Part of a small language model's weights.
Size: 12 layers, 4 heads of 32, MLP 256 ReGLU, vocabulary 2048, 2.3M parameters.
Architecture: LayerNorm before each block, tied embeddings.
Each number is 500 + 50 x the weight over its row's rms, rounded and kept within 0 to 999. Layers, rows and columns count from 0. Numbers have three digits each. The size before them is the row's rms in percent of the matrix's.

# layer 3 MLP gate, 256x128, rms 0.143, rows 31-67, columns 0-127
087:550448516525464459427496560514475475477463615447449508558444475533489524528612560481507540434544474533506362499513450495524516537511509381503505558491480521468496596509484541524539485502421478471454455493460539490442440492414485490564504470379519533491564521436471535423522468559586531497474440496438460447558606594573444628541466457436484519608588532441543433502521525547540494473510
100:492489529491512404481403577399473515516483478530549493496594408560491616466481507534493516503503493471532525389496491456487413572501582527527520409434487493490498373431470500491553522458501574419472487462579432521568529480524520472431558558469480559525448497527513525392490505514509517537601526521437510599523611563523552550557492447543479478442419452489511555487546548535463417526587
088:522549454559487539471576489456475531579568452503409572479543490546526533573452597518432506591481464529490539496453419513454544543496511481518540583526496504631446553543558638466440499519392589488524533508499498546616484442413445492484445417458491486495448501464428494538503411470510468556467496483473433458492561499630475541526466531511455532555481487618568496516478454425496494509490
099:448437443536551556469459512516507523455452438486493483550510405412525540570411508472491575510544580527538525510478472587615515476473453524503516383417517486422448506476579457549558498491430580479551577528476437479465465470469516556486424545507488557520540563462514564513510440546572412484537400509586410589531494470512592504486458543533469433515560499556457487531472409426513509559584
096:573527513478533461495544518479553501544439456459497420467593534588552504476451588502486502448453480525505463460524530527532440576472497514526529399541532516597586418393498496591451418592480413451506566468467504440500472423553583509463535525382503637462574458517443515444451557537517525502496421467493488515609512532539525487455531512531458516550515531467554514510533429487446421500599
112:434491578497443501504522553587567508504487554470557533510563553570445566479528536457497583545455450438530467488512403503552515536504513568415487441585540509489565411438525526396534442506486385498525425517537510428475461510462405504542502602491475443464469465519452538546520432526445425492578563455404524479585544515558513453490513466537558587436412407519449452525523472507572532485561
100:410462494575509481498427628480511487426554587454512591577469496514580451492517499407507504568516583517484518538524388444412388491472590477458424505534539533529511470488551462460492395444501515475429563565474502537527561461506479461543497496457455512494484429536567490538438476520550524470462510624432514534465450494529448457548528499573392533469477476590495490483490536466406558549567
105:410516499412432477527483453583488559406503492494535536572493478445461528600504557552482574588568494494469526418514480502524434520394571411452393527411508430525505519456533441572482574452577521488560473478502499574556471415525446534468513452540521451512502564481488498447454454485511436445518559541572501449549463416584518479475484529508456459544581454552486475615439530447586486532498
102:504555569485443504465459530500505537534597412508475435463511501460555527523512521459497544673529548480576473493519469566595519556580434531503585556545442504517491428503545496432510517502436472501550468481584458562541473461413553509426536421489534438486491473470386544454522565474464447522509511508389482572547424415485445521497499486541515510534475544585514372513520504427597430484483
091:424493473576538505427534546573544462513557486428534491589509438433463538596456472442502622394568532484562442513630491514476454666523524417467523510418494445558486427486487529533514502523506480411490495472521544493538458527414472516515542526493490457384532474459539443515454558510538525428571516489455519511503529532544528479547446506512548495557482505454465517596544468542415404561537
096:556484474492515530433487501560520541516607465459493526500488381451520495481521495495511452513521448509560539469450444535549565502411516559498516414516468364539474536523594529503472543529619481460493524469470493449546497534505455446513416507519398581504592496481450472532529394593594585467552574439482499557492557564459611438483539498452436530509514523540407538538480500398458443530439
099:540444491510390624418484522560479464498457489440505508574454562468566527512542497473526563465505428497570494579560434531540576533531404489496485463503573535445532488495550587480596545443470540496635513451324496433444490523470427444515452544539491520477642518459510570428547537492493463470515488536495452529462529474477445527529548532472427487519443458525465498502479405465438504489499
101:535395537478508533567531504453470517436588511473400528569389584501501489437518592473447513534470432498555495569559540478473419496525450464529456497455562474489501536460432493430501468493450521437529450485425494464476480553530507462437563495489507546533465459498481505481480403595536422437478499543455502457487480481553423563484456543483398544657500522567552587559406464416487600523504
088:461598454555479525573494554500551521508527463542517525389441529524530510557438517456554455488438584444486472564564503464462488485532501577498456583499573450478443445569523583421507535486443395498507444379479603488406476498480469460564413451512486498477482507525483502510521471514437566587455531530596403426534588478504627419464461559499570495443543429501477452515519476487524480495465
097:469526613454484436527578518450468496521531553466548456518520547537495452551559593472590450430447496398517451534609489453462437446487479502485512513466469483418534507482582456417623522453535453512484441481402531497432544513537580428605497473531496464511482438569376529522519423563514537484507464485449551513552432481489538464515453457485540506527460499417447571586590506474571449509543
110:490453460498526462504441559577515505423473480485483469460506438477552433547520553389425460542513522388507444532556532438506456598533499569415412592488466527399469418421501637471472528532488448516444426507476527473495460482428463526487501471443550518419559507495451580482498514531410436477535522544579505534474430460469584385495567498538581462509476480520588535533546514560505546537526
106:504502572545534478426410588551540496588623425453508422447501461521492506446454457478626517540449516505509524478437384521577533569407602561509533466523468440506449464511534490459564449447512498446487450469506486513485548457509608512508451543477542499493503526559507544545445556544625594532433456482453501539476547474531591531467476528523515550484476494548498411487487548440605426470460
102:490551524539517426512450476471475410487527463519571550454523548487496582483475484456461500466476605502531590483509516444490436509506585505471482535540578554455447394440565583479596412508478475476491478503483587530491585448530505473487481459401583471518408436510440492606503552471411524569490423558517454450511444423432489555490541525501553464552473574519565490478459572445478375570542
099:522406519532458449477531526463656521553527527470508469555540520506577538489654487502568464484446489464517429499450426468416495505490575479522564491553413524490527448499505437390586439383513564501498426486495521515572537560519489568422505546482448489527483536514491559467505527393476428468417544466514542607516493515540485509462496420531499479471399457545493516514445609501457529565515
111:455482510521472441534565533488504468458514443555498564509475515620602607500511444485503467515540521504464556357500518508487474505512534533537430453449496481473498415430490495463488429481512547461521489467571571456441447420507507490511506441370495540485348516490525518573509448456523497560622479493456461434532552509471515475484487421594495414483585547516489461506568560546584457620531
106:459476522532527521451464634487459505504500540473548450501526561563568448561618498539547510432518532464517457466488524491629581631516554480526545428460523438382458514425365564549487458507416452464475455540385472438456465466416547473458501499491522559418487514490485490477548438456482526520556447519538456451456518549538536422541463473434503496479442480554554461531443439551552515522498
111:463457498519551400523424563483533464359518506539520556478451483477429483491501574405493452512663501454518539448512554465592425490431560449479446446484524436472448445498465446502457473579550489517485459521475557495528445448504508495484529491491539461480434441606476466527520528511493615414512562553455531556531541475525510407505577418516514492463549505456487530503592540609442549590470
095:515511461575510526490474516547530486513584496474553494496449453587507485568464540513405512479528553445516463508509479424408502458488515519529536430535444528606637559516514528429530467461492475513369578476549606514518530474534550535465495464483580508548515451496481465454493458474569416481532489526585511505470449507470366456676484454542474515600554528564528434473466504480613492493513
091:552524609466490534530506486586395452519504530443478490529581512433487467491445544507447575514611443509460510476587423539529527617506547507406486513411537542458491461438442485461517550523431417487485499478472475505551489368382470478503561515479573535434500544456484450525509544595464486472540531453431491450477531549543510462577543538532479436538499517594478419458430435446584461483547
105:425530465531477536484498526538458626591521449471539464421467431603487575478473519507538526485487544521496558478455438512527525556431574490440426560453473424517549494487477564500511544406538534446504426443402517506574542512558451517469549468442559551457379540524464458525468562581513521434426551533516579589443424498502535493495534561597395509481494475525568513464470526484396468510560
091:514448485483470473538571482529522515384538462563472370437392498454519544425496430494558550547441486563553536445607544570465482481475539509543455468502478447520542519485486472512477466430519588436539545477389461532568473499533549598404555494466517529563462508577483488513405479488544518435525576469554505536549446530521494501486500442444415592529562426498454536559364515510505555525543
102:565503500567448415468558414532559421440479469560458479502450559488520509448488474455559508415477503547524470463553520473598527476519486458447453548547488539481548425470485532564483464478558430448585550520432584492501523564532583490478541528520500499482417382503503457574545586538421585489496530523484509505582459440478403500559580459508638457470542549505494481538458467470407460623479
101:489487413596472447525597485454508482591507422524478510534419503504438512510566464434520491528568493495597466570468540464438559499479551490396541552621539521472523447466382470327595483479563471477545484467448446464588547548519480550499555518457441524511482423531460546451562433519522499542591524485528493484492536487459556528514492474574490565529497518426520412497427494534574466480507
099:580420392487387532438538525478558453574575568487532490329527555518565507428559484494504469555458487489503519525526432471483501451563484488503596474511483562524501496559535644593562453436526482540460489483517424466389494556509479515554527512467548483471506497495443446520463495596481563497561417554476482506499566435500566527520544481415510542576479499508556444475586447496468455451520
101:496442536520465470438534532541476522532452475545581528564585446550520539506586478545447516505409419524503530453437530485574493523432527487432494431522534453598448484446499542514495497487532460499518452484380541451485440466495425502513458515575417580508482439453537492542371537545477507537546584346495522546508556598599566497560494483526392514518504440483471501563578424452545510488456
099:424465516528471498476560515540526496448540513427530487555388480496463486512519483544442472580608497521505476453601443510520445505477475407546493516523465449496462538498448475530426440493461418456462466526507505589600499529495508540425584523506490529543463522558503499473447446522572485488564508444512596567639501612470502514452510412436368541530558456588523430530436520496592504502404
094:541483517534531544530459481377468554489438445487462519527555530576533497556465528456512531367457442516522515483459583398555419597464469530521498387451499492504519447385499494608428488540491537442573532523486491443533474489482550530506541522518543537477433506547532556503496534495473478479456505567423502521458614478514446476489587496510566484501390607401429533507489424476514425476597
107:424515404484513442519659475382504492583512485471478516490463473447626601510527471502581440462493518463457490488463488484506453482516555498412477458415476492542574473522513550481528548470584546508498492431514432497398472459485512594554471458462562445469425505486399477502490504505568527540512569511436448514539498500577500480529537442530536449486563494437568456548620527407572424491471
104:497481544549450520420485514450488406455481551474443517521575488564483524530532570441405433422527406511553523538518449460410511550501469469463503471441552530502465462436492607460532458503581521443507529479528505409464479558518545442675544460481544517429571444554512534513536463533526536603544491500403538479515573480521527539481551455395567500514463447504519567497521545471519356477467
100:459429550452462521513430525533460519515500489532489578480524519449480583507391506495381536532446481561531540518518441491482539533508506483494416524400571485400415421543478474529514476469448418452580502518481502604515518467535480479480485539568580480515483478513503500509428473545441455556515532580376362478521498428568463618528496511480414443565503477630467518489464596472495518541487
093:455415456536430427496522540497541458507537503468461560573508553437437546636520549490490549560616408458543433507478387432475475524495552448473454571479463484443470515463400472489554519523511499470488446487437509571575537374515449480480493575489554529531531548473493438541456447574549487444420534533519512441533490461501463566467492556489460505546519487591514471504348551565497520584493
107:523571472578479495506441579548578462489519494531668518496477489480500409562599538483596461405467529383512525525522435469447508499497492490502449487516533450533588430501483489438534409455515562502576482466534529442598489402470513435464571479460455635456497545486516471466504496593513447489485543569500537551467434427523459383553481426459509457526498482436517495536495473504459550536510
# layer 3 MLP up, 256x128, rms 0.154, rows 31-66, columns 0-127
079:407526496418654517516511407488570518433510479538578464439445515483408539453410432479522524536565543465588489580554486538576501472533465537446484536497529517545452455553545504415497536512541465557510474433493412473576467495455447521417481527479481494536533451546552550439531438452422522535518545489564495524518424511425536415452484539561582551394406478427491464493518560502453427514493
117:443541485492472621471572516578602505470548530450456500516381550419565402540557495493493532553556509479473496583477499590553500455410536513468428558535566456480552601533554403481427464559496474532518490484446519466454403473488480476496489528540564517458548535459450498601496469514476437403435508512568541446489417443514461405450527569499488556523598523503499429501496483494477591530491
081:522546420551447504520610439498517496555612558525483466476446536575572536522438562521477501604474461527506507560508382527374494528503532384540523580613484558597449504544558557514517527466523523509485513520482513599533571420528392524549440456444515452497485531505476457455486444439508473433470577551451449453489479554579484583469460482465540502500455459559502475511503437403503478491478
102:564496537446487515550530554534481445519554554508511505463486606601458430448570511500538494543458444453460486507577482411417498503611561422501554593568482489553556480529457519511480519527554409553477454510536539514521488505520414443485566544509578532454489488495461385484490550474410519462477605504431544436398512500491416418478532457484449549483419476478607492516546522607459480439446
093:607515461480535483548531541423506520561423465479454389469514515593581502517427510524430510481512520562482438500496501559545486520484483560541509399505542527526563467434521463663482465512507432492522607504467508533524509430506451529502474498396504678451583561453518444474461564544494525525451413542550470519502531484488509527489501506557418519551456556530549518478521477464499381477597
108:485505480529507516466493516475470472446492463606516543484560506513538435488480415580457485582479552560479632425461578471470534459505583483460442418523548464540532535520453417593466393613461529481515565529517482529569447444552497541449447541523460527491459367536476403604417480527477469528532485470525522512508502535485479486443468503572478431439567565545528457510524495576379544545450
096:563548475462524496503589353553447446450410496493512479521511479541567529519464483481451477433530473503475405424486624649565519525510449492557514453538463523528525537455472524491459427554513458488535466480524582538505451530488531532453513484478559431478452505427478499546497478456505470502572461451525542440579488531463460582379520506419574511564559499507538493522464517506656448478384
110:417534487427519468480444427563449535383475438507470516530501473451427496610414496543510493521497505524452557418553521477571463478427608386511431527449560465496419579499537454593442508506525530513530484517509462589566443404526537524507478458494522481594523543425520477499511496491518494484516483496535524487523468503569559587485467500517462505612580503519535448549370477459588455556408
102:525518528515441505501525537431453478461499516411572617390470505512487526502516486490514534473461495527447628444513474532551468572463448544470480503418422486532433563462503511490493492381522669450586446507546509483567488420505508509477518531519466427466489512518410542559485410509566468492513506528604397546426500466481582478457592525399467528584521496526554571489426494493535518513479
104:434540481520528509526547548557546504544546513408501527603504436407436510631445420393482582428562538533520499506612528518444497641572538428539468545408493482497467448489502499496476455463500460480450568484548558490515495542469482465548553503538443452460534477423579468547445551471500495472532448471451545426545489586485558475514406544488577530496492546503416537532505491497398419531531
092:525483439517520525481512510552473484535651437470518543453422396557486456481477505484493492500501494533542486528491396563507565501440525558456556409537519380466531549526557498508540507487558523527451462458460483473596548553463464525494462487471461575476585509498407490500567352627543524449517501487592500521486539532391602493443525486494482544566537410482466559478441544393521494496473
095:398565503451525368558529527491560503549620482559544492424532397501436548470431448542484490624536537432447485465498524497438410451455559517527500522529475379500527559545476405526471462530460507456350486544548504615509509462535573494449539508476537509560425450502468410554446443571501503517466511505526526485522490508470506454445435426556469575502518487459551465558513491503548503502486
111:579401544483468484501505475454463497445540510542443514562478572485491479495515638549435461571498415536573536566531434485499482495544422436529445482488512480459467534458422505437397529526487522488507510539441478485501569466554470452486506473467559450545546502491518502483519447592520467462466430581506494478544490438534434631474414582475407537582502508636512580448373462430454471494508
081:447560433538533441502526536392517487485494486551501536427512488466573519511521535441485483508378539427454447487416477485516416494517538519484475558534547513550383496519538566521557468569497579503487391513522508482426463440457450596506472492509450493440426437596537444588536487497546577583440485547502420410477547484525575576477504479564563472467564430546558526537465540476576606528490
096:447556594526532476507468501442433508524560471455496586575463436510434559630494556433495497516590547560498566608442470455524518508435514467486480563381464491476470529474431489446515558465442518510527508510399554547515554352507577495524509477540553514520516518512583484515467579450470488540478482476371545492481453462523510487553437598528527504488496559482455516410522452434537403456450
111:462610512520498467471559509439524492538546493426529496527493548478437570402480440432527567534564472455556529611500481512486568474443469422598563495513443485618550512560480477429533534445449512463534456474527447554511485460552538462527412522561420471591490478470588408495535451465533486551489460505478506535551600520560443553547391502538575488474515511439385418511583475464450494492473
113:542401442497445473450568464467548483508497520475487493604444512513507513616622509496419402485566426486485495548474504462427459417577447432522512533512521517441493585467488511474492526499486515476508468523489561522484540583555463460534525433539502494543455414455575422545543500546417534575532487563436586453595581551525516636521491423425515475560469485543510478508452466444395470517477
096:573511497545451581479516541492429543472438546490486549516534479477423444482553565500493476481487418473496531612461503507476614535530513463456530513502536504507565500548474471476375454502547450492494537497542438375450429562497537485619551542546430640441582484520539490459539536523429524562532555487496520556411501523547491467531510548485498559454474350437449449485514442586446511418510
095:499592428460492541529497461598490467398458555553472510511502500503522468517425557548343515470534587484523399529517553496530493472569409519515528472518496547517457467457504524505424577542477428496564551453504535478515508410423563499570480455496592447400468491592482480552536555468399507468565432509442500491462475481507470514611494480469520488566613519499411550486573479458558509517416
109:551455482508515521534426421433445482554521411459426506532466494533453505578434565446417527422562482477516526503579529560523422569586455547529472608430614576532442453498584519536512581472462482520572568462469593539498460451418499453443502482464561488476484525451558516532505574517373542488538482562440557451428553471497468571561512483526469452512441557501476417459511504455491499527564
113:559501513413439470512535445513517470584521438484478520506503432445410525421416503495454498564496436495492524550524412492413409414468455522486432598528506555594569517562626426459534496528559557470536591471565555602547503541587457518594456570487464460536548428460463493481438547577557470526488567495446520472563528488500502573469520524529456547544527499458480496503552525415437448510541
115:502428521487559560508488554497489463512433494475489569426396483586367494446554493471500485384524502560539424579577527442549549447434517514555533535489552512409440473548436509480480470487423519530444533506468574485553441536514542444605497541566530433526463407544470504398569522536506512439572485528466573484445527521474467590499472458480538497484543592375506519470482504524455569579504
086:519578522434543560451501495481416449464531504482473565530539456585539480574478503537465539519537471407514476544503498551555474562472456499572536459511429521622497509533451489447444528483513482502519567402560574478518463534497544497576531455459599480506549545542462490474525532424535462407577475417481523515483413501501393428572491519451530504627632486529509426477562485493589399426498
076:499461552484504451489491511484505511512573458549481427436583486554456485445523516551592535447500446483474476537488446548601457512493451545475631462648449508569467484546419414515522515585451493427594490545440500525500465512498470502506432485608521561434412516498453512552466491522530405525415510504469477426439595500544453498523407566527544530474610486502417457541515424474487450472451
110:520458560445538511506487478545516380441514510550479512529547534430457406515503440485471544570498491487518441462529635524455487510576393477510529548505523535551438513499463426454476465591496506509528582510578476531470468535443557484523498513549532354469524448487547497484528471412500496576625474421482597425576450556536539520531451482373610479493514522527457440517511530541591504470456
083:548508546497433467548594498503500568485504459530415414466530504486575573489463421487549467547423469517580551494524562609465494500521541437507450513559497472582510527446453503458470450523428528510477628420439372586501419454462454516427487524448470557491532524615461480636485541497522535450550518434441418542603468517572554517520503456450510468463508512451477533485474517481546525442543
105:418501523402522556503448593508445493547513494432542503447533451470452504507500517522457541576522415469476520518468477476419480503465504543533551436466495442545451573532495442441540523531453538502433497489510421522479449422444408515570460550525466560534621550484513549416465428523574468554509484406491504472454567622555600519471385545485438572506417409467459489486563521584537533449526
095:454530586399424501517507462500474538400479554566505458487418512487551472445397461531547544557484498395445419452525499564502442460574426475517488471510580616517503476509585533595558517461482493489507530500602541569479502453531493454545525521563517397557493448452560510524462514467523475523466499574440504488600412437529460550519450529460529541530523443560494511547399462467533608519418
089:560509495492487468560448364479592503536381475551506443532600501568507485547487401506547464435505533481492488484442590447482523459455508529531490511483513512521423480494547491550575528495500548536529580448426586482500506454557544508556494539511423513571507546545544525474548571348469556487377540444527497500395495513485529490547448464468598419494483499396449603539502426509511506507455
117:504482522394482454568512492535531431544519484475533488431503563450576412542441549462489509512572516408503435598526420459419428509526506485555558472485494560457558437550546433523574473513566506481445489474535445570449550491480550514371518597460593567467487523557466443496521453498559533433507489603505480468493452389564488459489489454420612497454499534514491535542604472521455496498580
103:485465526439507552522514476458469513469542547433527567542494454472404619520497635508488535499604394565429538527575434491493571524451468417525554506397510466505443544630514501517450555413490456504553535479485469485477531437518512474510514497514570481485591597437480533485542507494503485421463464470477461517497483498577508564521525614424444496556578508528421410439531515516413458445507
085:522532501581461486549443518440424569543472474542468549532592518436464553525483542461577533463468470477581477498525489468572552500471507566419475526388466500481524380394497554433542574434448496514549462528523497449494490539509568460452513489546404458525395471540481550566566581506407529514416571492407457507544485488573494492570492570582527485448406584538452540506522427466452464475514
105:547463407542513515433470561415447542446538431526569539473491540542507516456515468585448491579488519499488600524508515550479536457480509585559584470520502482563574483523517534534401527561473442514498487489555380450492525610588440466575515407488560524514443508560444429510437420486399417492477419523534464495439472467427557516462514468513482547501525585596503522491492585495500401496437
100:455500458504462516557490397475510457481472526538517525537511549500448533473481427549463455492477549422471551442510534401458377399509573515464406580496478527350542510520584504613520322482489461534455570499493603525518533472586558517563495535530524445542523463572562582545496502469479528507461522515422486491546417561486509535485472501496517506490501462437473520553426530570453520564490
103:504446499542494494479549411547514483422473404520585464522465491447458571578450432508457528603533504592594477405545562554531477523622428562558452467446500491454434511480486489560449475491444505502545457506524569553523441466467518537374474410506521506521484528480522507566511466511435435487524447504561526524599499526374548600407505461492494447573528502613546519513489496440519462512505
089:453480464539519440491503468526545473454490535514483539563459507472464545616483615461502496534611464566531459589447383446509458515487528415494473513461525539426474564489509388472484626512542489514465509524436462526477567425493449420519460532450567494528600615489612482520507521525498478478377482549522543426491567462451577539508522595454476495492493446565557481468412561534493492524481
# layer 3 MLP down (transposed), 256x128, rms 0.135, rows 31-66, columns 0-127
085:458557496538512519463433509533575548519446476594477600546469445450518534579483489519582521580547561434505541477456471563554442436517479441456449453513536484447531578426483561577510483446497542437517533446536575452382381548527422532619520565495444500551474576459521493525540502447526526384542443554455493541511453484491416428511560518421439554487495449555485497568543511461491513537557
103:504563493539494512535484453443500461463440502455550557543489538429583490502489468525475430588495487412453436575417492466479493486356521504478422550514399466429549520432619492583472468477487461450488524499520518496504483626565437460422517565566596460501507526517463518518430538455516465512472546528524523570553568581568453556474560512545481477477624575513488522484515529453364481490490
086:587440529565437516453325442561567521508457546537497408509625446502422433510468495548527480501438461477457538473568501363482619568510519517472590501473521500540508469564447556474416517510510555515563528514487404523517498534465488503486487389365491467474441542469550477496525531570451534604524555515487576504452562498478514507508444539506501465561472455485542477513536494497439506478460
100:458513492494450481434578445522539540468550552487510467440490583505511444490465566529430522518406533520605610482485501461546506526511465439531480528468434460494501530500466538652522390586521443541534564491527430498578459443511582518429493491544495493508485572524421494481613456487418547482534559443428465426511548538501413476440618526438534394457468546554557531528538501488448500511553
099:487535523525525536544472516395477566524476486463511540462566460416504423519524511571590478540425468558479480549501498501515519460544494536597486500517470488399471560499455479507553429452523481451519515548590533532354542384546487429491536444609473450617555498472581540408504404482532446514455515503512485448563500495484518540477391553477573408489524514464587538443428463535542569532489
109:488463536465446452560430455598461505434456499539423551518523536495435475538457526453456503445514426601602422528491532497516537532528534596433572518516496493574474522459466493480596474597529409519478465462477507554517530471486529503528595532465402595532457443521521568499541455556513397439450500480550444507395504592550431522472560506528509544436547488523504435433526523638445513490456
098:548544461411527527455499491478435449548522453500491471495502538492482573528430583529496586547569545504560433512509523486499529550492436461503449557478545515536580497487521580499508548459365459504506518548486513400476378522446508512446504574472462498529463520505434496540475598493428428537520536445588546507521410481489604500398583510540414588392503595426508495524515506480600454427482
100:532461509546490542476440500422482509434492491521562526510396500532481566536499555523554389434530496519567537529487449551512432454467485457511449527478605448517486538493460488456462489554508519496578509444478546507466475586556491486635502598549611530545455478524488436489491518478466445380546525559516543460470532562493491517577463446566386347452516471539428560580527454518559547413496
106:495498532531454571557464567391480499346471498414525497484502519567524504454504495522505503588591637494460465457513481479494522504496483557513473432430438488508471526446483498637442513514458482465493516522519486430503475420559392452504540467541491582472491589435537473536435451508557483485533497560425509503496545514560522547572493480585520508482591537632490518465510444460415438556599
096:503555543413626472602592565519512569482498541502526507588498504499493452535445506422497491457624564419524497589483510423607403545403559507524472514501539538573552554454520470488494483457473486533491543478487450591485495448479433484447437593529472547440535416494489504393533547527453615453464485546495450484482492548493502443522433478536503454482487576479579514457484557487470492526402
099:514550535496467483627423436496472463543496602509539472545553536480559434443591480539451507501465512521439421548417429517512496452557536506540521534434508545517523397568509519461458423522578433516441519511529525573445652506543578475573473512513551418519477503475444464511539440515453509543471533596574518488577468485549538488508408545420444436501486443350473442501518506520532530506495
100:464583502470570522446545558502444506640568455481454548528525556514560506491500573519434428494471563453465590504555466417387528501546478500584484488611456499519450471542444429481447545446409576506543546495442493508560478545497454485448426546435475528489510546565465519494365490581460492496573429437534584490507553554510530532426451430498529502459525488490464457537502406477469486522598
106:439404439527507480551603436562547523500533424531521571457528607590438409474485501541433409425561465491515467499553488534472527333552459460542504454456546482541542461525439488479536580636568437519518504507440565438557534469547551495423527453465582509487550538528467470465548453560525474556504456434491442481494447588450495512483425442533501415493552505498527517503512529526467479525458
087:519475421525408522451468464525497538429419494549492464510485548504485466583519496550588459513548510482459458610500489546477509557465506477585523491524510591516545516486518519475453425356521571397590500555594424513520473430454461423520510517444459474590541488461523582451474571551565492488488503519488411524454562470490488523468488526283498471527562500528478477476455548479465541482447
099:422516537525488507420587579442456474478544483509477557552537525498398545565466507506384482548483534574509422540560477467329441545499550456514562566508514530508599494543586474425572450532551540490473427460455540520450605474552563548462480528499493469511576475560458492493524515436430515457515540464409568515507502455458482432475412398547509509448525525513498410510574561492484457526502
108:463492590546517485559572440420440532492629481494517470521486522490501472605464508491508491503559425435563571488453559552509526462470507377509450407463530521447512533458576466490534474529544503454504497478395555509456516478531436523520455476544508433560599441466518470466436544529562446460587463565448491498449419530605507446521469524451547384498515561534551591483603463445496501588453
102:441463522551566508496527573568660475533477417489503418554462429436494514432470503485537497567529366429572538511543411456458435545531459476420494562536455491487506523534526493558474483461511549451539401500553485609639505472507392548406528452450532490463449570529544500498426575474519526506503429483467560571450537447485456544494496476499540503547536516580491527495492434436486482498532
102:465565503506420503539506455473480444520552476581513522441566385495440493608462550462462496588563466467487574437538495477463579493544429475449532590428532540579490575488456517479523403406497423486541439466510535441493556494438507570457415538469410509522597499501497593549548481454403517416403506521561545493441499427515462492586463510500570494573519457482545505508545475555500525560489
102:550504512438511479367572481502521526497532522503466463432551474538534514615563534475463469586436575527537460502580543521523475551408496526596489551408543480451602443503488476489454516570382540485505514543535456432467487560492498508445474406447427545429432503497415457530506458554517516607451567442538525461454449515514534536599379537502473478475558535469537547481522484524441429471433
105:485484478502612600475556468463433426405586450515574515515524500487490509437472503407496501534495575441479397409501439473456519581598545463536462508489531482591459512564531493483409514572601526473503536532522547497518499480398484428560532504461460524448441489465494485529505547551459590455501399521426553453533441483463480507500523422599520433538508552521546530540523480498541507354552
099:500528506459535445471641458493559506557551467442531480483442489533521530428550493502410433485552435471571508479462466446442551544476481523482438621463447558449493481497562385578502460448446467498597530540454553613549485519538449476419505474518433575480513442557564503436423516531531476589445492461488562422455493474412507512508449450542516468520412533554567512581479448579467556526548
108:461548481521447459458554640563578476480476588434421483468494473530544568486545555583508518567451568485487420446490576587544488429442554407549547540566465542414480530471497533475447461459523527468520504538489561546560536506521476457472438423559531524477436501507548437581582474423487458482615478535409456399525538506494561496540492499450476512438495469419519525506458470504537462460380
092:556429531567553441489462463546547451542582498562515552555521449525507393511385510514432594462524425457558480505544498456544508515492474542459533457503537509482547479500551593355477544490469485535425413533531506512514481570464616512515487530537570477485473454495491610451435477537507421496454480532512591556544419500483517554580471539405516496530500536444561457452495447506448534375416
080:493552564456482455514483454470567507448498562656506527428477506493443478449579459544508484488563500648509408502472559474522544560453519489570463558541567500572565518498592530523413563545521542437507454495384443482511477578510534502477437472517440447457472442512520497448481440549435420639530542429550510496496486472536484533475438402426470472523508521484593496514551473430480485508433
109:468513515400412426520493491581521508522566520505538521456470526436488442540464628472601521653459502549525488454509485414530541498505496538459539432522480469490535505476502412512534432594415459497516462480574545395482522554544568543554529508544455509584526428496491427587461584510536470480421527533572436462513572537434538446483505459500394453506448537550485504545529506378475499514475
096:589465512566506512625501401470451510406467564543575547516569564536409510522476404464501537524571416553510513537455509484418512444503518430473480458535567539458515463513515508431429517430499472495504435606509549451445546554526457427550466499507517357598448488538497481518455423489441469554489476508529534541454435554530471538562398528457491520507615536422521543470557534509498513433481
103:451486451521515533658489444450511507508621362488604545493433528377534499543436566446601486543534528413476481488453514471505451486534455483418475497538414446494521530454440508553481469560462522515401521490482525559458513560450388499453570540554530464542448505581585499552502506549459499499495506443472558502444541537505439489435566544484495499507579505550505545508536552426464591491504
103:543548510596511431467536480494548487530570579485509303509528522523489504520511432537453493568455554483486395441564508491574507487515509540489518453529538426403459455497520511552461473544454611495507539508476489504490399514539512408575410487516432517549455530433456534505419545467511496608445398554509546399500435538518532478540433506428439458522512525462574555488519539515426527551522
095:522406475505522473462494609515512486625477477473491424485469547491546502393421584579467495444571547407540580565449429440493541517548438531500524542490503445452555522645538521538483458523602444497473535484486541508495489533477582479509538446499508518473480432567478429446479500659513502502609491580511485501483454488480530484526572458515440496551461532480461453526526387508526500448585
107:497469393461455512511439555475467520555572457503495490529381528433567446541421566464517497603589508503464554401542423493456502513446509549563457637546450512512555489476565471508467513617537534458462498538494474452488471440458551537501546539491515530519470421568534557470491442439550604473589537480502491513521526497547449538415556453551556388529468545392497457473436449549513544479483
102:489425542531460471512605524517504464467449472473478482489512464485509499483455513514474485524532431610443526495601486447424564429469473561573481463603537509424464546525500578455484463631509507425441487527439562634483471500548580495367479537437500461483478516528566434458599532479599530527513516428489480380490510522517553441504580491510454465496514465566497548462581496452432524523572
098:454434484504478516566491493592463537523378496544525506461491462521525454400455396523410508433573498453469505470492380458442466409491543550608440544545568535538574511498499519536545471566552467541511450540513472535532554534563498512452469486584583481542481485535507386486403462442468592517542468496526514484510523535560425535576440478515558367535577523452461514517528420490515491461430
101:485538496503590381554493574555567508428438508500562542490498543431594407562481463582572564519537464540510473405471477470487510475440496526507536572476539393472428579469487538476573536516494477473531429513504423513473521483551460463477523508505490475403501407419561484497451438544552482548509412485423492498453512587442525504438605591543425506552470553584445519478534445469476563560456
102:480441514530503530501484451507457474509423563509454514602607551513425570537476527561463484469490459480466480613490557517437481555572542346393469499456527509390495453526568520451537459521531485539480481494512608464555546521567553441481492634536488516606493413501515512498518558426471440576509496527480518491509463522462509480542428579481495454479438401414494486483551565554485451576512
105:510524570579544499503512411437466405505534489457503420517508509518467515406484422523548495547540555519528431514586573494472542456497481491615417551468541527388405486581448404485543542482461492479534548502466527469514597497453430454471522542509546547526502485561492453507424676487539462472478517488584533501561522474385520506529534530439445467474553481445511522493485557577583509440569
098:481365550578434550530499471512508529426526460488567556461499527545412502398522419536474439437488519487461557544570589566475492395495433495469586535515548512465517474470487397550436395575481439548445490488472460443498486583528510535486510469479539512513497450506589536426469588496604467493526506411540389543561470560426530526531547467535478406511529499517430504498583502487473560480486